From a checkpoint of a small transformer trained on Wikipedia.
Size: 11 layers, width 96, 3 heads of 32, MLP 320 GeGLU, 1.99M parameters.
Architecture: RMSNorm before each block, rotary positions, biases, tied embeddings, gated attention, capped logits.
Training: a variant of Muon for these matrices, 90M tokens, 6174 steps.
Each number is 128 + 24 x the weight over its row's rms, rounded and kept within 0 to 255. Layers, rows and columns count from 0. The size above them is the row's rms in percent of the matrix's.

# layer 7 MLP down (transposed), 320x96, rms 0.172, rows 188-209, columns 48-95
size [103 100  76  90  96  91  98 109 113 104  97  96  94 100 110 107 103  95  87 102  92  98]
[[117 127 110 171  85 149 118 161 105 142  85 137 101 137 162 128 111 124 175 115 123 127  97 114 120 103 101 161  97 144 101 152 109 136  75 146 104 120  94 112 142 166 103 157 118 160 138 151]
 [ 81 102 154 139 144 126 127 176  90 123 157  97 137 111 111 171 115 138 163 112 145  80 108 102  92  85 124 139 135 155  95 112 156 101 155 165 165 135 120 152 118 160 142 150 130 104  81 101]
 [122  99 161 156 147 121 106 119 125 150 149 148 168 153 138 113 163 134 146 141  97 158 175 142 107 142 106 139  91 114 126 147 109 135 128 110 139 116 106  78 148 135 151  87 154 110 128 131]
 [137 119 150 125 117 127 118 135 104 114 150 166 137 162 133 183 128 100  93  85 149  72 178 128 132 123 125 180 116 125 110 135 105 134 116 115 129 107 126 134 135 102 121 130 127 121 123 155]
 [161 127 130 112 118 117 125 104 128 103  99 103 136 157 143 188 150 181 186 116 139  91 146 146  97 129  89 132 140 160 136  77 116 113 170 128 137 136 138 122 157 106 147 119 162 172  88 112]
 [ 96 180 113 114 130 121  95 143 123 150 139 130  91 116  91 136 114 131 138 133 114 125 173  94 109  99  70  90  95 128 110 136  67 114  91 116 110 146 120 112  84 110 105 174 100 111 103 108]
 [ 95 161 129 116 145 111 146 162 107 123 137 121 137 140 109 159 144 129 105 146 150 135 128 108 159 107 160 139 147 104 126 119 122 144 144 119 152 143 126 150 121 109 121 162 151 125 148 107]
 [123 119  90 144 170 160 101 153 181 112 136 114 103 170  93 128 142 135  72 115 147 114 128 107 111  88 144 137 136 131 165 110 127 128 137 106 105 122 129 138 175 127 120 120 144 146 125 117]
 [132 121 129  86 141 123  71  79 135 153 161 143 102 104 170  83 144 122 120 161 119 118 146 127 138 130 148 143 110 106 173 122 117 132 144 148 140 135 110 134  90 137 151  94 109 172 135  87]
 [104 129 125 145 127 109 138 142 114 142 107 120 145 189  91 165  85 151 104 122  80 137 171 170 158 107 137 121 128 119 151  84 152 115 148 144 145 163 122 128 176 103 158 113 130 126 131 166]
 [123 128  98 126 113 131 133 133 136 130 135 150 145 111  93 106 142 102 131 130 142  94 135  62 129 143 143 107 113 114 123  97 109 110 154  92 138 175 166 133  67 159 135 139 141 134 106 180]
 [136 149 149 167 131 126 159 136 181 111  97 157 141 106 136 113 115 113 165 119 145 125 137 145 148 115 143 116 115 121 103 124 135 140 108 101 101 135  91 136 100 135  90 169 178 127  70 115]
 [170 141 137 159  90  96 109 135 156  96 121 166 102 125 151 126  72 140  84 133 144 117 116 141 102 141 119 124 112 181 121 115 144 111 132 152 118 114 124  92 147 119 150 124 159 134 120 131]
 [139 115 150 126 125 137 140  68 164 132 132 138 152 135  58 131 106 178 115 137 107 108 152 106 122 121 192 170 103 119 149 147  93 120 112 188 159 158 123 130 161  94 117 117 132 141 126 139]
 [153 125  87 128 110 114 157 128 110 139 114 149 147 152 129  84 160 137  97  92 138 141 127 146 134 162 118  84 141 123 150 188 130 119  99  80 102  72 176 157 134 143 119 142  76 118 140 121]
 [ 83 129 127 100 128 107 187 103 111 109  85 149 129 113 107 107 113 114 146 111 144 116 165 135 121 175  94 144 155 130 120 121 104 161 101 122 124 110 143 153 122 144 128 117 136  85  79 114]
 [151 115 122 146 120 119 112  86 125  69 119 151 173 158 117 139 140 162 138 139 166  88 106 152 122  93 123 139 131 124 145 122 102  95 141 100 135 126 127 124 112 131 121 140 130 151 121 118]
 [162 152 109 115 130 148 125 131 135 119 122 135 148 133  99 139 126 128  87 130 195 146 130 120 137 172 120 180  87 116 108 148 130 149 132 117 127 134 120 145 142 199 146 150 137 115 119 154]
 [134 130 121 119 153 150 110 108 156 107  90 157 135  91 125 136 114 110  88 108 120 119 166 121 142 127 144 137 111  75  92  80 119  94 146 138 126 151 160 109  99 100 137 133 129 121 149 146]
 [130 113  99 142 124 152 114 101 139 130 141 130 151 167 115  88 114 118 100 150 125 157 117 121 109 160 150 102  87 164 150 159 141 139 120 124 139 117 126 153 117 114 170 137 139 100  93  99]
 [145 134 134  96 122 126  99 164 142 160 119 160 139 126 134 179 109 102 170 162 118  76 145  98 156 100 105 123 119 170 109 132 129 145 121 140 151 101 123  60  95 129 131 146 130 168 116 149]
 [147 122  98 176 154  96 126 135 140 114 119 142 101 148 165 101 162 159 107 108 104 116 158 123 176 151 158 153  89 128 134 120 182  81 124 120 104 159 135 133 129  96 134 130 124 102 118 148]]
# layer 7 MLP gate, 320x96, rms 0.246, rows 189-209, columns 48-95
size [100  86  96  99  95 104 104 106 107 101  99  94  94 105 105  98  97  95 104 102 101]
[[124  69 148 182 104  89 144 101 127  98 130 151 138 170 159 110 149 120 149  85 111 175 120 135 141 144 134 178 113 121 153 141 107 108 116 114 137 163 142  82 155 109 119 111 137 124 126 157]
 [ 73 110 134  96 114 155 131 135 141 131 145 112 114 152 143  76 133 123  99 123 110 131 133 171 116 132 112 112 134 147 106 149 150 142 134  60 149 123 122 133  94  75 119 118 139 118 135 139]
 [112 136 150 157 101 120 129 154 110 108 110  86 130 111 131 110 155 189 152  85 130 155 155 196 161 118 137 149 147 134 181 128 154 124 124 130 152  93 132 121 138 158 167 134 123 121 143 146]
 [154 103 137 134 138 131 148 110 135 130 123 134 108 133  99 117 155 157 153 156 136 158 140 138 140 138  83 144 167 131  75 191 143 151 120 157 137 156 140 165 108 175 124  98 148  95 115 107]
 [143 129 167 124 138 151 110 112 114 102 116 146 142 124 186  95 137 170 119 166 105 176 135 146 146 136 119 117 143  92 167 150 109 117 169 113 144 147  84 112 142 154 119 133 133 146 108 140]
 [153 103 167  94 127 146 131 106 109  93 132 134 181 147 138  89 164 117 120 133 127 121 103 138 135 155 127 116 110 120 119 171 148  91 112 134 140 121 136 129 100 108 174 135 101  94 108 167]
 [180 103 144 149 102 160 106 150 103 121  80  79 147 117 112 138 117 130 136 133 137 123 132 174 161 121 135 101 131 129 139 161 156 171 141  89 123 138 143 107 142  91 123 122  65 130 143 163]
 [131 116 132 117 124 179 125 156 108 127 133 122 157 146 124 118  94  91 111 151 109 141 119  85 150  99 164 130 134 126 139 158 162 106 121 161 150 187 106  97 118 123 125 160 131 141 128 127]
 [136  86 159 132  98 127 107 116  92 142 124 112 128 130 118 128 178 139 129 130  99 160 141 175 139 101 157  82 157 113 138 137  88 149 190 139 118 142 148 129 108  90 134 133 158 118 104 141]
 [124 118 154 106  95 120  94 124 111 177 130 120 146 133 105 173 155 135 136 118 133 123  98 145 117 151 131 129 182 104 124 110 147  99 136 115  85 144 136 110  87  98 108 135 105  94 104 156]
 [116 111 123  88  85 108 186 169 125 136 143 135 119 122  93 110 115 146 152 118 109 107 164 141 110 125 162 116 130 124 104 157 145  73 128 177 135 143 148 143 121 103 153 134 144 105 135 127]
 [125 146 105 119 127 125 146  95 119 162 155 113 112 116  66 144 125 129 102  85 133 119  86 143 147  97 133 127 104 139 123  87 140 120 124 137 135 142 109 133 126 131 140 121 141  83 164 127]
 [105 151  98 115  81 153 149 132 137 104 140 108 131 100  94 120  89 125  94 117 144 102 166 123 115 141 133 148 114 141 121 127 139 113 104  90 150 155 119 175  99 124 143 162 101 116 151 116]
 [141 135 131  82 109 115 121 161 155 140 140 143 131 130  83 120 130 131 137 160 149 186 156 143 155 157 132  89 137 126 122 106 121 156 119 160  88 142 129  50 118 130 172 150 163 120 141 162]
 [141 133 134 101 115  85 153 134 104 108 146 116 135 115 142 111 169 130 129 139 172 135 109 102 150 138  87 159 134 134 130 157 148 106 114 130 144 113 148 139 133 167 175 125 102  87 110 120]
 [ 96 129 114 112 127 135 127 128 147 140 158  49 103  99 145 122 140 107 103 141 123 152 167 106 119 162 162 106 142 141 136 111 145 104 150 130 141 125 145 169 145 159 104 141 126 145  92 119]
 [120 130 153 104 115 142 147 140 163 179 116 126  97  95 175 119 117  97 109  99 146 138 152 145 100 156 102 119 148  99 103 142  99 170 125 148 134 119 107 119 150 142  82 170 132  99 167 143]
 [101 106 121 155 157 130 140 145 145 193 136 141 109 147 119 128 146 152 104 125 103 121  92 106 133  77 112 108 114 101 147 163 101 120 133 124 142 122 154 137 106 108  87 117  81 109  94 132]
 [155 146  79 135 125  98 150 132 114 178 147 152  95 119 147 144 140 111 154  98 127 115  80 105 123 109 167 112 131 104 103 132 163 131 124 132 131  90 140 136  82 155 118 111 125 172 120 112]
 [ 97  78 106 161 132 139 118 129  87 127 119 133 108 114 153 153 101 148 172 127 121 118 104  74 112 109 137 127 133 163 108 116 135 116 108 140 126 181 105 108 131 116  78 143 123 119  76  88]
 [118 106 152  87 164 133  93 101 110 158 128 124 152  82 122 126  99 140 116 148  79 142 148 189 105 121 154 140 115 104 136 129 151 118  80 118 139 139 125 169 114 133 145 113 124 115 161 140]]
# layer 7 MLP up, 320x96, rms 0.267, rows 189-209, columns 48-95
size [ 96  75 105  97  89 113 107 108 110 100  94  97 105 104 103  97  94  81 102  96  91]
[[127 159 121  73 163 146 140 111  88 139 136 158 166 120 116 152  99 159 109 135 139 135 128 153 189 136 151 156 120 112 140 125  99 126 150 145 100 125 133 144 118  80 155 115  81 147 156 152]
 [161 135 132 157  98 142 121 128 107 138 146 145 116 160 110 118 106 149 121 157 136 107 152 148 134 145 144 133 150 123 143 116 143 127 116 147  60  88 171 127 160 166  79 159 107 108 158 133]
 [115 109 141 152 102 115 159 167 153 120 107 139 124 120  99 144  93 126 149 117 148 172 148 130 115 118 126 133 137 176 133 162 143 120 124 129 131 144 179 101 161 131 114 122 136 126 131 120]
 [162 115 137 111 126 154 127 134 116 101 136  94 148 150 158 101 140 146  83 152 105 151 149 104 134 143 120 101  95 134 108 140 139 117 122 103 120 110 159 136 109 168 145 101 113 114 112  70]
 [113 130 109 133 125 130  90  97 128 136  98 132 127 135 124 137 113 146 132 102 143 113  89 139 184 118 135 152 125 151 122 130 141 149 118 106 101 145 139 192 157 115 116 129 124 124 128  89]
 [136 125 126 174 117 127 157 143  84 100 117 156 159 161 121 128 106 160  99 127 150 140  96 170 115 112 104 129 138 169 106 161 134 131 132  99 114 131 153  87 114 119 117 136 149 103 143 204]
 [125 157 127 147 132 113 111 109 118  97 151 134 148 157 164 108 121 132 123  92 152 142 115 136 138 141 141 132 116 127 140 137 103 105  95 137 133 108 126 184 105 153 129  97 133 111  90 140]
 [105 148 140 118 114 177 127 121 128  98 156 155 147 162 130 161 100 111 101 143 135 142 115 140 136  81 126 122 133 113 136 152 145 182 155 147 116 128  83 138 114  87 127 118  92 156 176 140]
 [142 118 144 133 142 103  71 106  69 139 118 144 119 158 119 174 144 104 128 142 139 135 116 147 146 110 145 126 140 121 126 122 136 127 165 179 141  98 188 135 154 117 136 139  84 115 132 154]
 [143 146  83 109 149 154 139 138 138 160 116 125  88 136 128 125 145 121 106 123  90 114 162 154 133  97 119 151 159 103 133 102 112 163 109 171 131 139 161 109 115 116 200  94 164 171 138 156]
 [149 114  72 144 147 112 107 142 111 140 123 153 130 152  94 105 155  91 134 124 132 122 129 131 159  89 129 145  72 146 134 162 104 141 132 138 117 143 149 133 124 124 129  98  93 109 111 122]
 [ 72 150  91 110 157 113 120 114 161  86 118 174 143  98 112 104 112 132 102  93 112 134 153 144 120 108 200 148 132 134 131 127 112 144 118 126 138 136 147 101 111 148  88 102 100  67 119 136]
 [167  95 163 101 134 106  78  81 140 132 114 103  96 110 151 152 139 139 157 150 107  89 108 124 158  88 148 101 124 162 143 170  99  84 139 113 149 125 152 111 127 116 110 161 139 114 132 112]
 [159 139 111 110 126 115  84 126 139  99 153 112 100 107 136 115 112 108 156 101 115 150 146  83 106  79 146 118 124 113 138 116 150  71 152 102 133 186 123 133 152 101 120 122 145 126 117 113]
 [133 128 163  98 112 172 103 140  67 111 130  83  68 114 132 104 100 126 128  97 121 146  89 147 128 150 129 146 139 145 108 123 154 134 113 128 129  86 123  97 112 172 139 136 109 108 122 175]
 [129  93 180 181 133 163 128 138 155 134 105  91  61 118 146 123  95 116 123 116  91 133 116 126 132 145 151 100 113 130 155 155 119 141 144 135 122 136 126 104  63  79 100 126 121 150 166 123]
 [114 142 126 121 110 112 104 122 128 103 174 135 134  70  98 122 109 138 126  99 135 121 103 164 137  87 134 116  83 145 146  87  98  91 131 100  52 168 142 104 165 164 131 158 109  98 151 138]
 [130 117 155 123 136 127 134 118 158 110  92 144 138 131 142 166 132 132 165 128 109 119 159 130  94 124 167 160 130 141 146 116 137 136 105 158 153  92 186 155 137 115 115 101 116  96 116 143]
 [163 107 113 164 117 150 122 111 135  84 155 120 168 147 125 125 110 168 131  99 162 121 139  53 153 144 121 122 127 159 120 139  97 164 157 132 121 130  90 128 178 124 115 142 126 108 158 157]
 [130 140 170  90 128 137 138 117 118 173 131  96 143  81 121 144 129 160 136 109 104 179 111 144 170 148 134  96 116 118  91 136 140 125 149 135 147 192  60 113 100 102 158 110 101 118 113 155]
 [140 130 111 142 100 127 112 113 183 114 135 124 137  87 107 196 140 146 150  83 152 130 125 129 114 103  86 127 170 127 115 124  88 155 143 153 118 143 101 133 119  93 108 112 165 134 100 152]]